config = dict(
    n_layer=14,
    d_model=128,
    n_head=4,
    n_kv_head=4,
    head_dim=32,
    d_mlp=512,
    vocab_size=2048,
    activation='swiglu',
    norm='rmsnorm',
    norm_place='pre',
    norm_eps=1e-06,
    positions='rope',
    rope_base=10000.0,
    rope_fraction=1.0,
    qk_norm=False,
    attn_scale=0.177,
    bias='none',
    tie_embeddings=False,
    parallel_block=False,
    init='uniform',
    init_std_qkv=0.0304,
    init_std_o=0.0304,
    init_std_up=0.0304,
    init_std_down=0.0,
    optimizer='soap_variant',
    lr=0.00797,
    beta1=0.95,
    beta2=0.95,
    weight_decay=0.0,
    lr_head=0.00762,
    grad_clip=0.5,
    warmup_steps=200,
    schedule='wsd',
    decay_fraction=1.0,
    decay_shape='linear',
    final_lr_fraction=0.1,
    batch_tokens=65536,
    seq_len=1024,
    doc_mask=True,
    train_tokens=155800000,
    steps=2378,
    dataset='wikipedia_en',
)
Each number is 500 + 50 x the weight over its row's rms, rounded and kept within 0 to 999. Layers, rows and columns count from 0. Numbers have three digits each. The size before them is the row's rms in percent of the matrix's.

# layer 11 MLP up, 512x128, rms 0.195, rows 164-235, columns 0-63
106:451538478524644414406504555495519472369552499389511461440450525599566528445488555570543501508437526470496443458459493527503529443526444477565417413445510519507570385568542556441495403504494490
108:547430446513497486516437612447545484491512459430564423592531548461525488474541509537571587491449479505488510485603547539478533562463457472457621574566539520516549578392458520514524492562531530
095:556491552443440469466408509552505502599543611543505457520456507501459549531382489498471519481436440501545502533532442484413539505548499471528472462440470543480516477549476574502466458450552502
087:554579444588401590490483447509558468432495560474491542403531435501509479406522491491449470521536562506482571474530418522548508517509493516479526491497453411530546427454528441544513465548525509
100:480530562403514604461496553401548500454544551554490517503534465489513515491501513436484617536502530449527431439533517437446481449558477532381487631467543557491553564367538407530496459444521488
093:507578492606556614502510527574485404414485495492556423557488435598384508484560454364585410456475525419546460516428465498489488490533572518467536488505549495621513564474510460516458514516598556
106:521608568565458499445570561495486482534445573566508548430442480597490455452550531476410464435482536442478465489509522499557588509603473453542454454439483588477424459557456441547516548552478541
100:462576420492504548483462472449548498496486544475481362432406503428597590574475515480511486458557426444525595461503536554446527515587446368498499570504603564558512534464539525504492442463502468
112:524424559528575510513514440608515502392551467641470515466484484455433465553561595437462439490498524440471517516466508476496496509398515469524555462436501525633455423545551514416525470502495455
115:508453482493532557500468566425486359564566530541469544449483430575464480544473480527479478441567516432470446536510504505414485379469431519499459432427597429514490553534584529427529557544469521
095:557581519497462540570472484387530510577462501523494450418460558488480460450616508436421456457360422403456573509479449477501525495449526464525491598549527534532517497461421458507532493508388438
095:595503530455527517489502529465533589546532448551474394416398532478517460470514540473519485565536531583615567487507478479470533534443513485481492508473446486379574499458465494489584530526419589
106:430548571500547497357465450414525504390554501507572500485459547511446487476429547542501543497582450541503460464499597565582510469453537487463534589543516447542602415522485481519496486430544557
109:415515474441558557546541583543473503497484514416559495534482531544473440471460495537476584458471447484436444406505575514538455504535510518552464509481489492463559489527556463473414441550413456
101:509485517546447441474517493515405481536558493546474507593431407579477472545382489453510509568505483598483483487455509491533564528478482513451505570365465511480420568511521556490505535474528600
108:559534532563460517417459521493515477443556567413533535434465532577471527515456468468491419489464448508562501494480474585412433441571508510424534543464503539465487535533411515418421486515475519
102:449420515446527488522591531501513515542441475497454476399457490493473515542490536544440520455567480479531625518553569520494473459528656533489506500589461467514489475466423496518524568563501496
101:554466431571500481503549504566566458534522445539555400522459429438572460564523586531605544552454563554471506461484538556554511472594463535446507487502554474545482469554447491539525607597402544
099:412407633502474507481493474480469446594469530516434513473493437386455425516478510499489524543492516494461507514509483481488511476430556513599466493534497558431605478426498392470430427552588483
100:532556428530469563473451588509540448491440478579468531476425488442490516531510538525504528547480480515497529511454544475472529514376586411496569514528608468433475538412442421483490600512504488
099:601447545392451628446444497562441557558458487564447568458575466493402553492525507447476520467470534471506483452493546397569606543436485476519497473465437571549504513511478557546459515557497527
102:479463527481540438555449573554439374483563523419546499518511475536488578489534382529503452508489504514532477521535515431541488601578463407494391596498557537553530536411551480509465493598511512
103:542552490452487581546572510413552512520484504535449488465488395524476449533464555465544447450522512440499451421479476551555564523488531519524469534428565584511528528528562547519511465430606443
101:515532496561351475454522474496536545470504461479590538450487550465480416559502599495478469468485622486497554513578453545487564538496534590548444507462504532432494524498576551529432529494482504
098:515476493565456506537541476458549499483429449445432444480528477512463527387430494508559556509451578465492466588406470452466469433472473528411478509553579491521501555584543507534480469521506611
103:473490574581519533585567432476570561496455478581501602589563574539528494561528518549448491515390507483477387467558457490491540545491503516499562509501533477400531506526568515541482459444416614
094:597613537502445496513546528515424426567499550471520507535463502458477554444498480489586509570510455488494397504552486562470522569494422553503468599492503468496446478562606468421465481533400456
111:485513480492473525462427488535412510447572491502519526481489463491480406488518529422550560512462571457543459494605434455524546474544510437505555542428495513500446540551523463433473450554486492
089:477464566539517500415497472527566483411614575561595531496554467537451418526454413587541577559588493487549506594498514482472562479425508463476514540501461454457401405551554542553509544548411466
096:447414457557552478462576515505417431498458482449498534437436501550492516445493492484539449442425510517463550438474531504490627474624549547539528494440559493537408528455487541493532486554537400
091:435453506549569556403514388453557588576465534554437558449492474480621485520451525410501502521524454539525571478512520546452503493418429377500496520496473482494483529517496392518449549493466418
100:476490439486519483466537524490610508544442425514442475436460499427454467450534487445449465573527482427434512477549434486416557448435471492490554570500466511358535452534465471488528519390453478
098:539478529529436527560490397523414516490567446617418518528496575555459409547444420507548487589456449593537495572477494474525578444433478495453540508439476546579503560557522417563451441442456556
102:494548518511488432430551549456429528562383565524577493380431479622545494396513478468470471486479360515461452543508521511501441529539491531521497481454486523480519396533552467454425504478477539
100:583503539406507499494528520515513476610424589530503494548492407483459524582453550468563454565498446457541478406429534510494553470413559579539543538470552463443543456544593468431473503402472459
097:486494494510527500478536371458531530569534479475495552514474431505580438566514490516486553589471482479592430464497468364458616531449481524476548541626535525472462576623520384525435506548493511
102:460540556488423543509523537488522446465526491532420536461480514466530499487483440578476533543477490531489483479541458523524528480501452563627551462552507454566525522585489534551548528517471415
108:497516454469496522540458452452527475570503464550565559558498500615544439556433501559539545380539468458428567552480558526607518587506372422586548524538514487479572558460501495455528551508505518
094:515485507531528507572445577441455474519471450510464514503526475572485464554459500471442549506545453510581507611510475479584472441461499465491564455490478465381525427486559488501426474427481577
097:510465563565455522481438556564478544561446431418556497577475472581534513578519426464450475568505464487417539427500486523417466472553410547532489549497561485463435566517528503463468591414493547
096:514560483485554499545542532542381539575537480439416476482449457535512497463640512492542463529504438576544555518527501524491523466375447516416471502553497493535449518478536469532443517454536522
097:389461536525552495564421440400584426532430460570529481558417496482401455442539518561477534484467442464466521543506494586533534611486481493482571553564556611519567497525499531414441491491558495
091:447478565461461538425582450595465525559478532475525530427543530495554569508418556517479518419439520485485574547434574572579474427385398520482430475475443474544569585549526473487508419451511537
094:559479629635493517536504454500483531550423492496336525526558491517475431515508609486435481475566478557452580495512463551614467545547499497481476445558535467450514505512432513483549574427488554
102:591438473474548460545502492525486479425579513607420496589510481470472481428421531417526484513491530469529436512543386413464503475527561535479465487601583531514512616572534490479440427509522610
094:499486465460501443532426455476502537426454453525392473453489463538552484454540517563490548539513524443493488437482478543477454554487563400370370480515486557445449594435470535503511589388472545
102:600551538514472465478509559506381425509413553525457595503433510557607513501390473578468513480451513468531515530369602410588490496491540579445556547514488496480505471493490477404477514498532467
095:503514523469508562471624500496487475443489537519480452469487533420465498470498570465500523470459579506491550455553530459486423420453419444563533630533528491506548415558590512530428408505534499
103:520517582517505475511496494481477481534496495572482498474461537582527493454484391503540537505576457510485501411528430524518501607524405613533551479481458515513470490500481502553508495528440468
103:508423467465497496516514508503450449489444509540536474505482432465556500478518535503377429476493575533453507481492499551423514372495417514527427500465545438517461458413522517428548458527529570
101:517411392443469460543495485524525544441538552521586538500569534610447464507524587450491469520545540539546501564551526462489556462505547436467418526488472536602526567528483463468497481558572463
101:494494555583452524521474552456492490462544460439496501495512490500481433513481549526515450564458441505494548459499553471479502544470539387544615471497457512471498377558565435546540525461465446
096:509449609466503471377426417534552520563529551592548512547488470548511599563473536445441490543460496515529621513445455546526483478485554514488523467485503521565542459472567515478506500443515449
102:444463584530620484500510547424520562500471522411532517391502487424486591475497504564513551502542512498403447486559504584550550495581534485545457517517488522527479523545509396468517529490534456
105:527528541468483495421503483478518515481503492542565478503519453557615456478497434564478573444541530443469501569454511471467464537394561506413505507522554509510440545395408467487553528513464554
102:569521473425507481514524457589473540466526459455521529534522518468546396532477526545507496494435532475532496560537386530506579431548533524505525500408573528472485386597588518582525473564472471
097:557457473526608526371580524577459522499461515543511551521538542414521597461536527599486499496527492509508384481515450435529520506525442534601561545579424453472523529503520467471511619548569581
111:519423452536484546554492441478441489508453533530398540498511492576490521550488495658479514544445545530568547532479500580530468525488483355605516573531539468451498534515447518444553499510513508
096:531436528451431431480546410447448489474461491476509628464462449506506505520382451470434504447510510510525443439472556512307486508505526513484546576541627476464427525533502549518543525446452542
097:473540409458535469499411533491572466383552499505621508540508496562515543631419596511539493459441468448606503515501589475501452492492501534376450534476470484551569432444504444477536525450593525
101:490573519518536508491514454500442493495497430461507532507447541535509532558457493634433502521416489424444583550491551512551406501542575506468449470529587581437510463467541542577428501415499544
097:563455537484386514505530414451549412534530430508508463480504467547574534474454589526565464502625479523442520528511480564468481595518475580489587514627512557614494497370545501493536486454397482
103:450495649525465483455446471450463496462535507472487510456520503473468498466487406522539494519412540453423539552511560468442518534551419558491440536669555581458466538523503537448595506505473377
099:514544506488428571500490561531523455451511442465541365431446565477475452526516501577551516436470420490440561546517470497421549479480511434615518484460441526520445554481576398570371419474484537
097:417496462501547463571496484418446506487411392467459576540520504566503584536543508480449454423465477478465470503544524512585517546515454483442501424495411509518437593532495466581550506484456429
104:447507478458467457483501575521486502582505480501551554484401480530510525485533440603554465508475502485539576499534584637543491500443623454597479479432525464567555451480422576553499484569566441
098:545570483511449546534510541461533448528485539518421561468535504416517563493524371555499447466496546464486528548533444473547531572460449502462580493500527488452525436568459453527551439562514476
090:501514485603505451422555478444571479473344501534533421498427458507529493561462401481508441426489448504534427473513544417541445589494458523500543531492501479502364544502560439564479546422489479
096:455521497555428492502607463540506439549504519450555487467444597416476482520516438355487466518361539464491428569508418458553419484461515495517550467569427476526391476488423413508529484483526486
105:510464441442429575459532513553478417594518513557506465569502500509510523485415532536527535516376517471450477502598474432531534498517439518549530541485524548482487502483371447593474362477521414
095:466561420449538526485483540505481501505640479511444522443545468522452453482520435547426484549512458560478515501462462469487403483431611448479442536442455464494442537509483530452562508460519477
091:502451586415560481468504438426547436534484484534506475480558633606486471532546462446468426505553473462475480443388564492448460425522542445466540483557549538486494401513523531419439440489523536
# layer 11 MLP down (transposed), 512x128, rms 0.192, rows 164-234, columns 0-63
105:572499627497509625443465430489498470543502442532538436450491408586446576507465459510492469480512501547556555385538501495521515430557539486511485490476534384537482551518534545561472540461507490
107:525444466436530531486478523527486470457552535518589513567462596550454424449547453503485627501539527545560486444485526607416388520505560485538520508462534441393540430371464473485594531630468418
099:528483539512481430573492518473424515422593468500484573483545492527525548462573482497513557538484528492497605526493525490417495531487480478528466616400528528462505487456448494455559521450554409
093:554470496542543507480506578505449516424573494539456548530475545475506519522497477507563539479584501510460489519473430555516475294463482492439523599462478551470451623590482496594467447456511572
096:556584416458455466538499426536514509430531429507601475423426483524507478489597519482545459498498438485513459477531475432535517508539527485537524517497472439547526596504460422435593517511464512
099:360493434551519593547451585563544512458540491461546554440559532596408453517438451520558492471479448511422469445551394516462525539446500513541442504524528543524471511494464478436415511493531539
106:593481477509499424437464559513601494543594654387494611522464499460521511526465586522552472466464486512455546522391464498519547494461457481448465535460521485498536455575516461483508451612538463
102:509568469565510475448530495478565504466508479541545544534447475629469451540565503485567427434524490490574463509474358484489379441529454569402562469485541418561439531517445551515545484511503531
104:549535514487529532589432489551522508484418554485404516514549538490584467429442559424464449538472446476477549527461464426528535538451450456526524528443517504510416516474587564510477536398463472
109:463492525449520432459541510562582504612462525476447459432541448570510541471453437487438454470436475481457581551511527524526441531441587502531496586504445483491450388506506511497411562474469498
093:343505517443536408485490472475584489607423521478500605495562445550519534483470566572510472485524540490542567482497461428506482484467521516543464497585522471540524517389548534560529492462472573
093:578501497506490413489528523482515525477452455574478511508444504563429508562447318448385447464552458498604456445514565424483503421563600426494480437528531486485537519554468512454446515505471484
106:498504476494460456499558502498536526439552437515576460539523403581463506461451435585591574425564505531509512484501541560555454472468467538512499466428519531434403482398358485474557456483428371
109:485536435544531586472603569490397530383545486491472502465570467496461420496502612494463515438465515386566454474526526499429527462450583431511591580488561508578468455464554577434563451485503558
102:454472499513490513525435448621533463547542474520476529528458518509459448500549466498544436463498510556396599525536534447554487420445507496558509328395493528450484511504531465523476500538609591
109:550541428570518499452449576421431570515501460476420605459496443522513507446449415480535516469492493471535450504462484472473462467471490508544521503497497545512470570489460560532470511414521383
103:508549555525526418500529530521524505474513596458535545503499585474499545510482426445557335425485430472440451462571407585592449513516439479540500569499522498458528598505485464559525489565540481
103:444406502520531426490383446485450522462558548563475544489517572534480464521464552535587507504510550442438424483509531527525571460507587538496505520493478450535433573467549470556416530417454423
099:518555467415568613515476510487501524560515440581498494583369484458477457483514546471458558568503534496531436613519485532429558510482562421442481507544493619549433415577491600430491513593524444
101:539528558479429450535431489476421493381550551493531584493415592436535540471464488434504472508530482456411437452440493571555405565594531556516465424443525479479487530445518422532421560557468412
102:367466552522495405501443538431501442480515528499504548530572527572628478454527549506529473477512410523429443440454544480585504508530474571420535538457524459484523453450482548466608473423539569
104:568414511473513485533426465406547460483493541561535427519541554552640545514546497469473433449533488516522463467474507480545481550438461458479526423481454534512455506361595398558547499632489557
102:573464535526534544513472517452408474505487510569471424545448535589595589519508445435448562577344545486517440572485512521476497578452552479425482602456484452509536541532523530423476467502540509
101:473597501608506520526439465501563521485483575443489385574467489485508462450450396549601528469452526409477477482477553526564421482512520465453517395443529535493455501582515437556512476498500468
099:472525458500470464504486528588445554454506467512492444423378486488600567463475496441461444436483531424536446485484492542545498502465424520586508367523588444546523529549448541497463514432566585
099:383547592539473499512574408485515500497551471473479467475541594483493514539466419534535429452470492617516512540484425414551505510508630480477445423472534457548498482500445594458459576447593527
095:566459530416472409489536561600412398605531501505435514508519562451412541459471603474471498554383526497469548477357585519503421502542548515492440403525490477512568515501493430544479473459476505
104:418506433476464512516538557482548513453426557599500532547485474470521455483429425517538523463467523568463489588477476600391461554516467538535444444489533585429415543450531482507504519477431489
102:546580556521499510482514490608367486530593456427459558470449620500468465477465528564417534441412460524456496444528397424511522497498499481467488483575449539552509468589509490408457463432529486
098:468484471536497520486516587498448390502472499410449461514541434435433480502499445462555487509463515474398479538525535463474517494502388476463411503465454592581570481422500525500491607428504470
093:412536487382483480491499568516537475540483460406564484566366459534495510508534492388480543592450553468401377447509564390489484518530465569518562464510504508574519487433522408520535514434445536
103:509559492475460493555548457489441521485546428498405544490459525503463483553463538565500525473504493466445643456523563585528466565456523521528486543496462523543524560431363469465417476508512459
100:357485499454545555465537439519486503463473544505538491460504495422539590527486563556507428468478489462500443482586421457483494605549471519454510540408477463535580470474460502462522427497479559
097:563569583434535549464377507490538447403548546464540411434406530521395428606548455428491481530529480427540456487493474394550435450489519443517510405490507516447519476497472498508575480516465399
095:479520496493514406500450480466584465478540500486548414589482496498526465478547477497542466528546522546449539481623577489600458627448539541544518499350492554458429600463511488478472399508487536
103:468566406548425523558493531477530508470556475574517580484501485466463458434464450534392558452545446514462436422499547471469425481505540485473475477504442537498506587478449568533445431535564574
101:554531528480497473590531542430529445497473573500531451527580417552513563398547519442475503484379431526551414513520420501478481496422497525633460496535529498511461591555419449504531502535455470
104:455446438413539495460549468585558506512433514557562606554484503514480489546602413539514514454548480476492527533485368486508529515496522434492446485510534444485518484571643485492591439545444518
093:567376571526519559471545486425496492513466459476588529496537489453476563548529453520504572433550519443444516542525570514411504519474462588456441514417514508482597489501468443469466415522414407
097:583523485570485545510511549553492547518448410513548509522479520527550535470507489507512497433448444501382596507496509543474472477490437454512595490509526511485474553533406519470524558367559461
093:484494540566492530402388523524740494464458525514501532524542502483526513486465496572504445452522600579443522487495425523462529468550492522425519457455467473474438486594511485489503483507521451
099:522467500402450436527477468586498522492486496556593475603538469577531543483503549654486453550620604495539478476527476453353488483505496528487584420518485460545427546574532454468485468509474521
098:450381555438586485533482550494423478507463474530416468566565479547482467540520444484485507524530473529503525518520525536567483493513519563524541476479500506508455558486465490549484444444494482
087:586542548457538608546539582482448514459525461569561483489482530532506556496485559523513479534569496541499471446412498503415571406554597468535494429496451498514471507476517535467479479521630518
107:528517523448488457484548453461504565397475514458405522506597496517567476522490463616417418456537451569522456454506512523448505542573529453402420539564487475488477449399428432517499496550474504
099:487446602489498465501570482492437546467493600464448519579501579535485446477493558554514429476432562552448537455441444603471459417477632578423519467448492448516467461531510482528522580478496514
099:410588504430590470484492554460522508434560437528495487567457469389537548475446494462495566527484505524556461478444481554505493466505413536459574391470477587527612485532524491522533508383547425
088:462390563496443512500446497475517486513510555491588480502475436565495530503662523535523455554573493422515449464487463537510488547489518554451490527474436491472473523519384483470566523580459514
098:463513499479567557519456505470476498489541402418492513500446390572439445542436506417564447492544471479399554503550540455457550503455437456441555541509582434522556537444544535438513533508495476
105:523528425582439514399485558438471495456427387537443592525467456555504522617454525496523524488526461587547437492474446501471533458536511482518529488565476458479531489498537519438497432533455450
104:491556537499515570578601475452541496447486494527432450448439483446435498457600402430582539519445497505522497419513447503395457541474507534524513442450465473385467531543456515475518566424580529
097:443551516413478518448504510476538538468531447531552566517514476578573451564470506469502520543500492536474479483481531524507549570546603569551548512415541541357478516513473524518502514506527485
100:491465503428511436449525531503555485486561473483506477578499473451529534519544547528436523471499515441500487508618480573462443494518515487486539416517505568525463500445386469574522448490428490
104:497468526422514550474514422568531498473532478443481438487505480602418562503424522460459461519519413467464597610482502444523546529519544406595585512561486433561502490494509456457518544510551598
102:545448523523615478580552533595440521469532476563478504533501497509457552491482555500445587469465569502521498473445588399624551462491503493463449554531496536517575471489429574505468611529432500
100:482468429442535545499446538395429475545582462490415460461561506525478524567489532507507452441480588480525550544414454499519466464483599445381469520463519474429507561394422488500512534506587482
101:410530489541460612487439586583609517469558521548554598503401436527513508507428489422507564531427498444385493453525633504544596532478488554478598470514523478529524402471477538521534505473565403
112:525498433473482466625490483424406493525515503538490573536560483541484587468508515561565520481496540542569542556441478470439541504525482417586458463534603489501489450506445505542516596619484628
095:547418494541546545538468534541473466465505567621516424474504489502478527597451513539533505515577572541518448493454429488502377501482495490496493615493494580519446432471480455540648501604459521
098:466550492512474569489373478449460606478515497552490483540449552494556547414549503465583566582559488541570544495489485572457452511391490453459526590530451523447566565488465549407506474488561405
103:493570510477480546454452521479463542501444563480466496515511476465499520540554496495434579543436492423481486607512527488588483446556481476455455470506436464451529406547476443509527527408392489
097:613487479581544365498460497464533558463449594450482529531533478456393549520484451523464492489426483473441515565420450408564447502440464510483442480512463545438514508493440498491445532434561399
103:529515419461486551531463436399510430489515523505520464480539545585484479503444507538441569458635542566566564550501435517530542500490610575526499527515541425592650542542467435561535437503489539
099:527477415494484372407496474499565545538541476537497460508524494535450568441533534577489503539509487417637556439517542533528517537453580498522511477475505452444457454392456561537548465505503638
097:482544471528529495562520474445500508520501492542492419468525416576481479533523585472550512391560512453462602476431514508430525560489565542390480472475559443418537475433483477430566583524382408
102:554524431604580442500553489456429484568580590461445481536488384419551498478482487515500508505489456463482503539582521515515607464508469555526517498504501552436431448534534543385481560414561435
099:490512412467502430468478392428509476461531535479530467485432584539555433507488606535535510559399439475648571545447470572548511519460487440506522555567584494415385499534549559506503515456513498
100:538487526509501453460491499487542487495611496398504487567470491402470488510569489387498628554440529487511507522452597491491504501390501438498438515538521522493581520464517470449460479492514451
100:541421434510470509473464538555504499457521574520511467460490489492500581481468572521497541549515489534443464496552461405444485457498495453485473542447400543426512440522429552557545497517461526
103:572553537518494461510535499586469501558555495458467532515519499439491491547548565554419513512526434499438467575448510535488464479499497474484504405475578527476415487537596567474496475591509561
103:494434583555482529451534517456479454589400507405553525503500530494575492511449426464544549503517436399479499474514495481553417440521444514506504409524457525527487506424503470413589455418475384
# layer 11 MLP gate, 512x128, rms 0.191, rows 165-235, columns 0-63
096:437426455599539501512499523492496545473520560545443499508573548587600501446462459457490439521507470436525459537450569551495489501512437460561510464504536548538521492428521562424524381452528496
096:483507545488429425480549530483548445520427526560486477432564517434499508511544506493587525493451482525456525564547511471472483400481545531546540557546469498483596477470560463397589582437585518
092:527537584513500548513502493492586370528516488491511567491508534471460580435571614533475413584497452539455528537520479511477563460519527450547542611569482440532570350503538513530482459459451525
096:576462586459555487416550524456606468543474391569453454454446446449454491470549488435487546516428577470537461531457494550458518560538475578462485493434523582482559583425510558592549475477521443
093:454518480551526488464556457549454390476481507556589471387453512546479421495469530483446521514552457552436588502582530554467557568534444500531409546506452459473520589528447484428548487520544512
102:471379574501475447546507559513441621577482513593503454531445523476522405460437432497428477487597481479542460481484552567462510379488491561517470479479466523450420446452444453588568415453550525
098:471556465404481504492490566548513505443518545514545528422464589505449595539477451487537520471414460518465465487512485541452584537494459551390367478496578484545526452410502470509500546421490402
102:415501517507521502472491447541436474500434494649436510507484549412509499520464633439465510512562583578601519535395555404487424537471480446503536511536436540500503491548556496548447533477545508
107:463490566514522575561396529470408482510442488479573476560417412534425487637443492477567552514537557532543452460528499519432543479557515344419508457516511457522425541514481477561548556521528502
104:586489447543548464507495505460390558418530504525590490415571510508546512415526450533525462478519501523522577515580482531434444474532538514590550578404360527481471487480481584549532456490460589
096:478481484502439495432427537505524423488366496455546564561480509459502522535480491439503558512470475425583434439436537612474483512517506464537490521401540503510526454530409537470505504533350547
107:520524431463505470481496479547571439483455531580466555539470535474571502542437527417497459442483478479545569497488453566530423506470443577439517488499553568424458507486486542484458523510452413
103:481490625548565521485472434528426421535447471583511491574434514580452484502483505455493489509439481602450546481480521519554559508530448537490498492539557517478513625489542548471495485552505422
103:566466532509489476459497613520485432515440554595438559553496549587442509463416544387443520487530495488500451531456480478500580442489527519451467406488588518459452518499519446505493439545564521
111:486458521485508518514555518441524427506462479561553484559538510533554419551584472521504496554480480529500503457501428565436548492529533446490560461519420554473489464526483453569473529405578649
100:571464511512476546507472396581541549524518488488423541521448567488595469475493542527454484508543512477520507551455454506423409465410624467447518474507483462408505550523600457576523544508563528
103:563485571499499484445497460560510573504487483508482607520550489438510433493530545700460537474503496526446533533468458444481433412450474605521430516383493508525489425489574472498520471478540417
098:474526572458506597475468435513530498610438535508454549476411504444446475592496610508551589466482484459451507562481478569501564516547576448482416510534493455449501472433453491463473477522583460
102:545508468571513479436617629540473577528462446432463500530477475508704472511561463592521476561494561509486544507487498528451455449417543468488395437494517516498505531477473436523530464467503504
108:463497511419610496499513560546550529560503536513498406592531434571520482475522511502536510447525515462506595426572430485454475450465451494386489468502579448453523491470618512468525519481502609
096:391520478550422504511489404419445668508516540492431529530551500563502505445481497468474497497516564487465566451514407435532430456434468501554527499527454562454408471462547518496545509596502518
096:584490558530539448554444565632476411507488551461475414478459561472402472505521560584533517544502516553539582511499465486512384509557376433469548426491501518555488455497478546513481499610385462
100:490429412502555384552518502545467381550482483496509482518491507532527555402489518589490528534533498509506463487499529527513515501418461537560516499397536526579518396552538441404510463476384513
104:478537534469419502451522482544487512510593496546557521382422523437604586564483478583383464404437479435524494501448493449502449407480513524492566528467500431535520482475517567484577526459487470
101:458550444471591489491524492477507435519590497547453476560556577517445476484482532492493614614564590415422524440407488557480510460523479561498538488471527498457484521506574537455495514512495541
100:465505552543457518423479504566573451417534493484536493448527561482459466533486492452524489381573507478550493423466555573400425480475553498534572527483377489569545480495448548512563601447534517
103:475511461599480432535561574481452496453514455571550537545460389453537491426517554525548475503412608468442483483485532435499525481503566533466606546489502482494461475583620530466516467562452526
096:588547519504571568568490490493445501487575461492454474494464555447530502581462523514498537497515437528523457485460408404480515591499482509505459516526509541472580516436457446453408461452465449
098:487430501504505597512447484568460488425397436540611527507510517444463487511474475550389525535539511520509547494526512572558434486512535565487562498555549530511463520527466479474485557476441477
089:434476498477489576559470469417529569507343519526479471512573553566646608444498605451470515513424527555566483496450482553479530502490431552541440497498463584481424536531404514468530461512588543
103:492505501504474499562457537451599504493493463517439531443508442547490501495411519562529517478528510402489609472575544472416395525451525494565428539453481504458480470486476550496476447467461422
104:466600433462500583454503429486441477502494436549485580499434463483493577500494524526515534525553552490395475512501483482559521474521511533544503493477480574535475463521441453493521510446425509
105:472520455512516455569551497463537434540498526553449557511527526526630520522563541521485452493460506509488519501398432589469506564478466487536483495474479466471405514369503459495439497555556579
096:539589502433456502547487551533520569466588569534516471428540436469532490572491484510525510490429392489547506517542592474490512394560533437475477427400395413515469536577566439466543463504526457
109:447567444475518532438507539488511557401416518554481413461571518377473493543447447465454490425529535563555577572515492566519524489491536481461565548430542510489555448450569471387511544394473513
101:484551575506499525513479511537574516513500574492470545528547550565494532570479497409518574561484463420562406465497402512362552548505480434464578563473617541523530507608538514517536508490495454
101:502475470475559560539427456528525347549515449514507556488579467538603487517508445455526544469438513553473483443543452543456482442534456575510510521470505535498498507413536505559582386593445429
093:531527462507488457533485480546412533493490469614599468511473450411572472450453506501463490444545508533471505464453460459474553605502489405436571450427547519504430442523472549457503558497516563
094:469522520456556472442484456537584442493539444631597519473421583527598548509520521469498456520411544497434427482569520514493491498495473540528492544549476495616429483486557515475411505564566483
101:486582450498518454535456416540597467494495505589545512492486571538517517578393481565484615579551436513478506469532423445473490614538417506486583575581455620540565523585496532478575513466496451
100:482465450424490494473535513523463512504424391479408488423459475583466548433491585498440556478554555548480496452553493418482511533513555437533519471439459551536474469509503485430512468600578603
096:497366540413500532525447457474507480566444527483423434563498512425476548548571570488483515550490508569453537508524490564528530475503505550425561459505531535503490565511524414672435565490540601
093:585521451514520476470498569536515523508488590483443572515541501502503491481517487527478397561454522470429656551548458439537540544494444476534527468477479538544447503476598519567472513553468478
110:475600557570576481597433524611524514523465550513531518490498463526540497474554463533542495444485529560544555532496544465527517474470443501618465449489535575536459506497510517533545431519542394
094:559510480461540450474518499505404481396499408437570561420510535517478493545521502456487557476383496500445521438556383573446570558486489460523464483481415521461473574456499518448471525506472553
105:465496390525541496504563573546393562512447483539493551447454483573565479459458491478426442498467471463511488467414514582577560629560454481437515483439586502517588500463590558452457445400433498
096:510550538442487404570542543480550528565483608502541539490438533552516602504436485615510416492492493559461504506507495509414516518507507452538513444494456375555470515441490382603491511522503432
104:407478482525452576490481506530414559470499492612489469551497518493452537536432413486559553440446538457493492567464555444651528536448528505477437495567513479512506507464473507516401489458516550
102:476430376534436584503551505495567470481519474510557577527427559432493446506493542495456485508398384515473462497549488517535437529459571443534548515432489519423506560476438488521508490541440539
106:390499513444504481516441526480504517538540453522502565495495479455493515552494515441533580584616444547447486534422537456494444428471418440574550612541553477458516403519629485504547617577469436
104:612520502499590562514439549459462554524485577499423528405358524521597501540503499495460518538468515469574477526392468455473493466490510538521457519489582369577438482425545522558550455554421403
091:555547468435522529446500557583528501450490514479495489525525532532509502573511505436425568484556583524506576412535378570394518494447428484514451487560434488487549543485465517527468446521506478
098:473553522538557498578543521557560452463600445589480455617467548594475389444529501459582484523462519579523503422541518495532457560535465513509514561475441484590514510468526533547525539557529511
105:439593444541504538459568478509432437494532548475486513465523429524532512507437409549577524483490334496531491477522418477480450492585530528435537579523527507525429511525552442467463554502491480
106:511518525417521445519470570481455449535527491449412563539434404504451471541549533417475447497393563520424520515472518563506555426555564501463494478588541552474472525519507435517493435544561481
093:385509409465536508520607574487513497484389551494421387516512476466576481483527471562443483510579508476536478483567534533481549468497537476615397544445468530467473488472553467425540461600504585
090:522505517576593478444595520508480503475541467553531476532429446598438450418418525491467507561489436381484559473506463505458507559550416539397480611546502483579541442502514515502470463500512568
094:560488526492553512471449623548521501495587525461486398580480482489370544487461472508537568524587520446624506520548450500426475589577472510525532451433520503475522444523561576478529494447550519
092:419419514556592464488513567485475576391477548491533575522464492460435498567487550470521452523517522581443537540445504509510550462549443506556535491520493524517420562461517533568542414472476532
105:472443545522534482502531452470514492505519547533413495465592455412544525535524413443510543644451412436510422573593500448493525406459584511529464553529486433544500525536595421420501514531500503
096:480503569665429473492432526533449404522442404570520428466419509464582503528614498402525492444406487563493495518553540515481471550492509543407461468509561488467548470496485526514574473617531536
101:507524444449549489414595510555572569421492578509462459596548433436463482448498539568552554481560524557491539438517500520445425541416607499434460419450516517477408527466529557542496526499448589
106:521481469535469472483502513506511527512491515553476530599501547491446435499540480402413465576536592470493449563451489517482432556522564536457477455452449405519438480496408499453505439544545562
098:515559392505597607445571503508390563534523507514555570421507480502457489489481472468500520445442431508512477505459509498490483473479532450395506534524539543405506475502547385572441534394470418
106:524564528533551486538542381449513433478455434458464562484469492526581426544464520468464508378446491556446451439520479560526438543540544474589461535507544410437441515409421537392548490474533454
098:447506586455538465475399554478498422587448451498507465580598422568505537480473482468474456447560532527423482526496532397487548461512444525520445500535502447461571489513491408440514414575490519
092:509586477520472497452545513510526449472451590538504460482529512551481481439512400463448514565510393516473440478542564424497429523536478455530545518443542465576422596498468488629573515501531523
103:433513475493462504517458444461450525508567467428516575443495469566514557519560588532506419488475549531465412508598429413502526500399500534437493529461436572507426468461484489455559454486508542
098:398507501411521494473520501583467444537492399459515549538468539544468491499571638576476500552469568487422513519518608511453511489487429495551517515496443491417526508486448588476466472587589411
096:462471507536495536467489537461602438511505455408494508513495488423491503454501489381504557470562505466436506521456448460467532502491432438526522470529428381534506495418554447519543400447498526
092:428529529525429570446524498547435523389521483494499519605501429479478488469540521463479485514549465477373494489524440489469484552447491409522515446466501558516456463458478478546444508445466560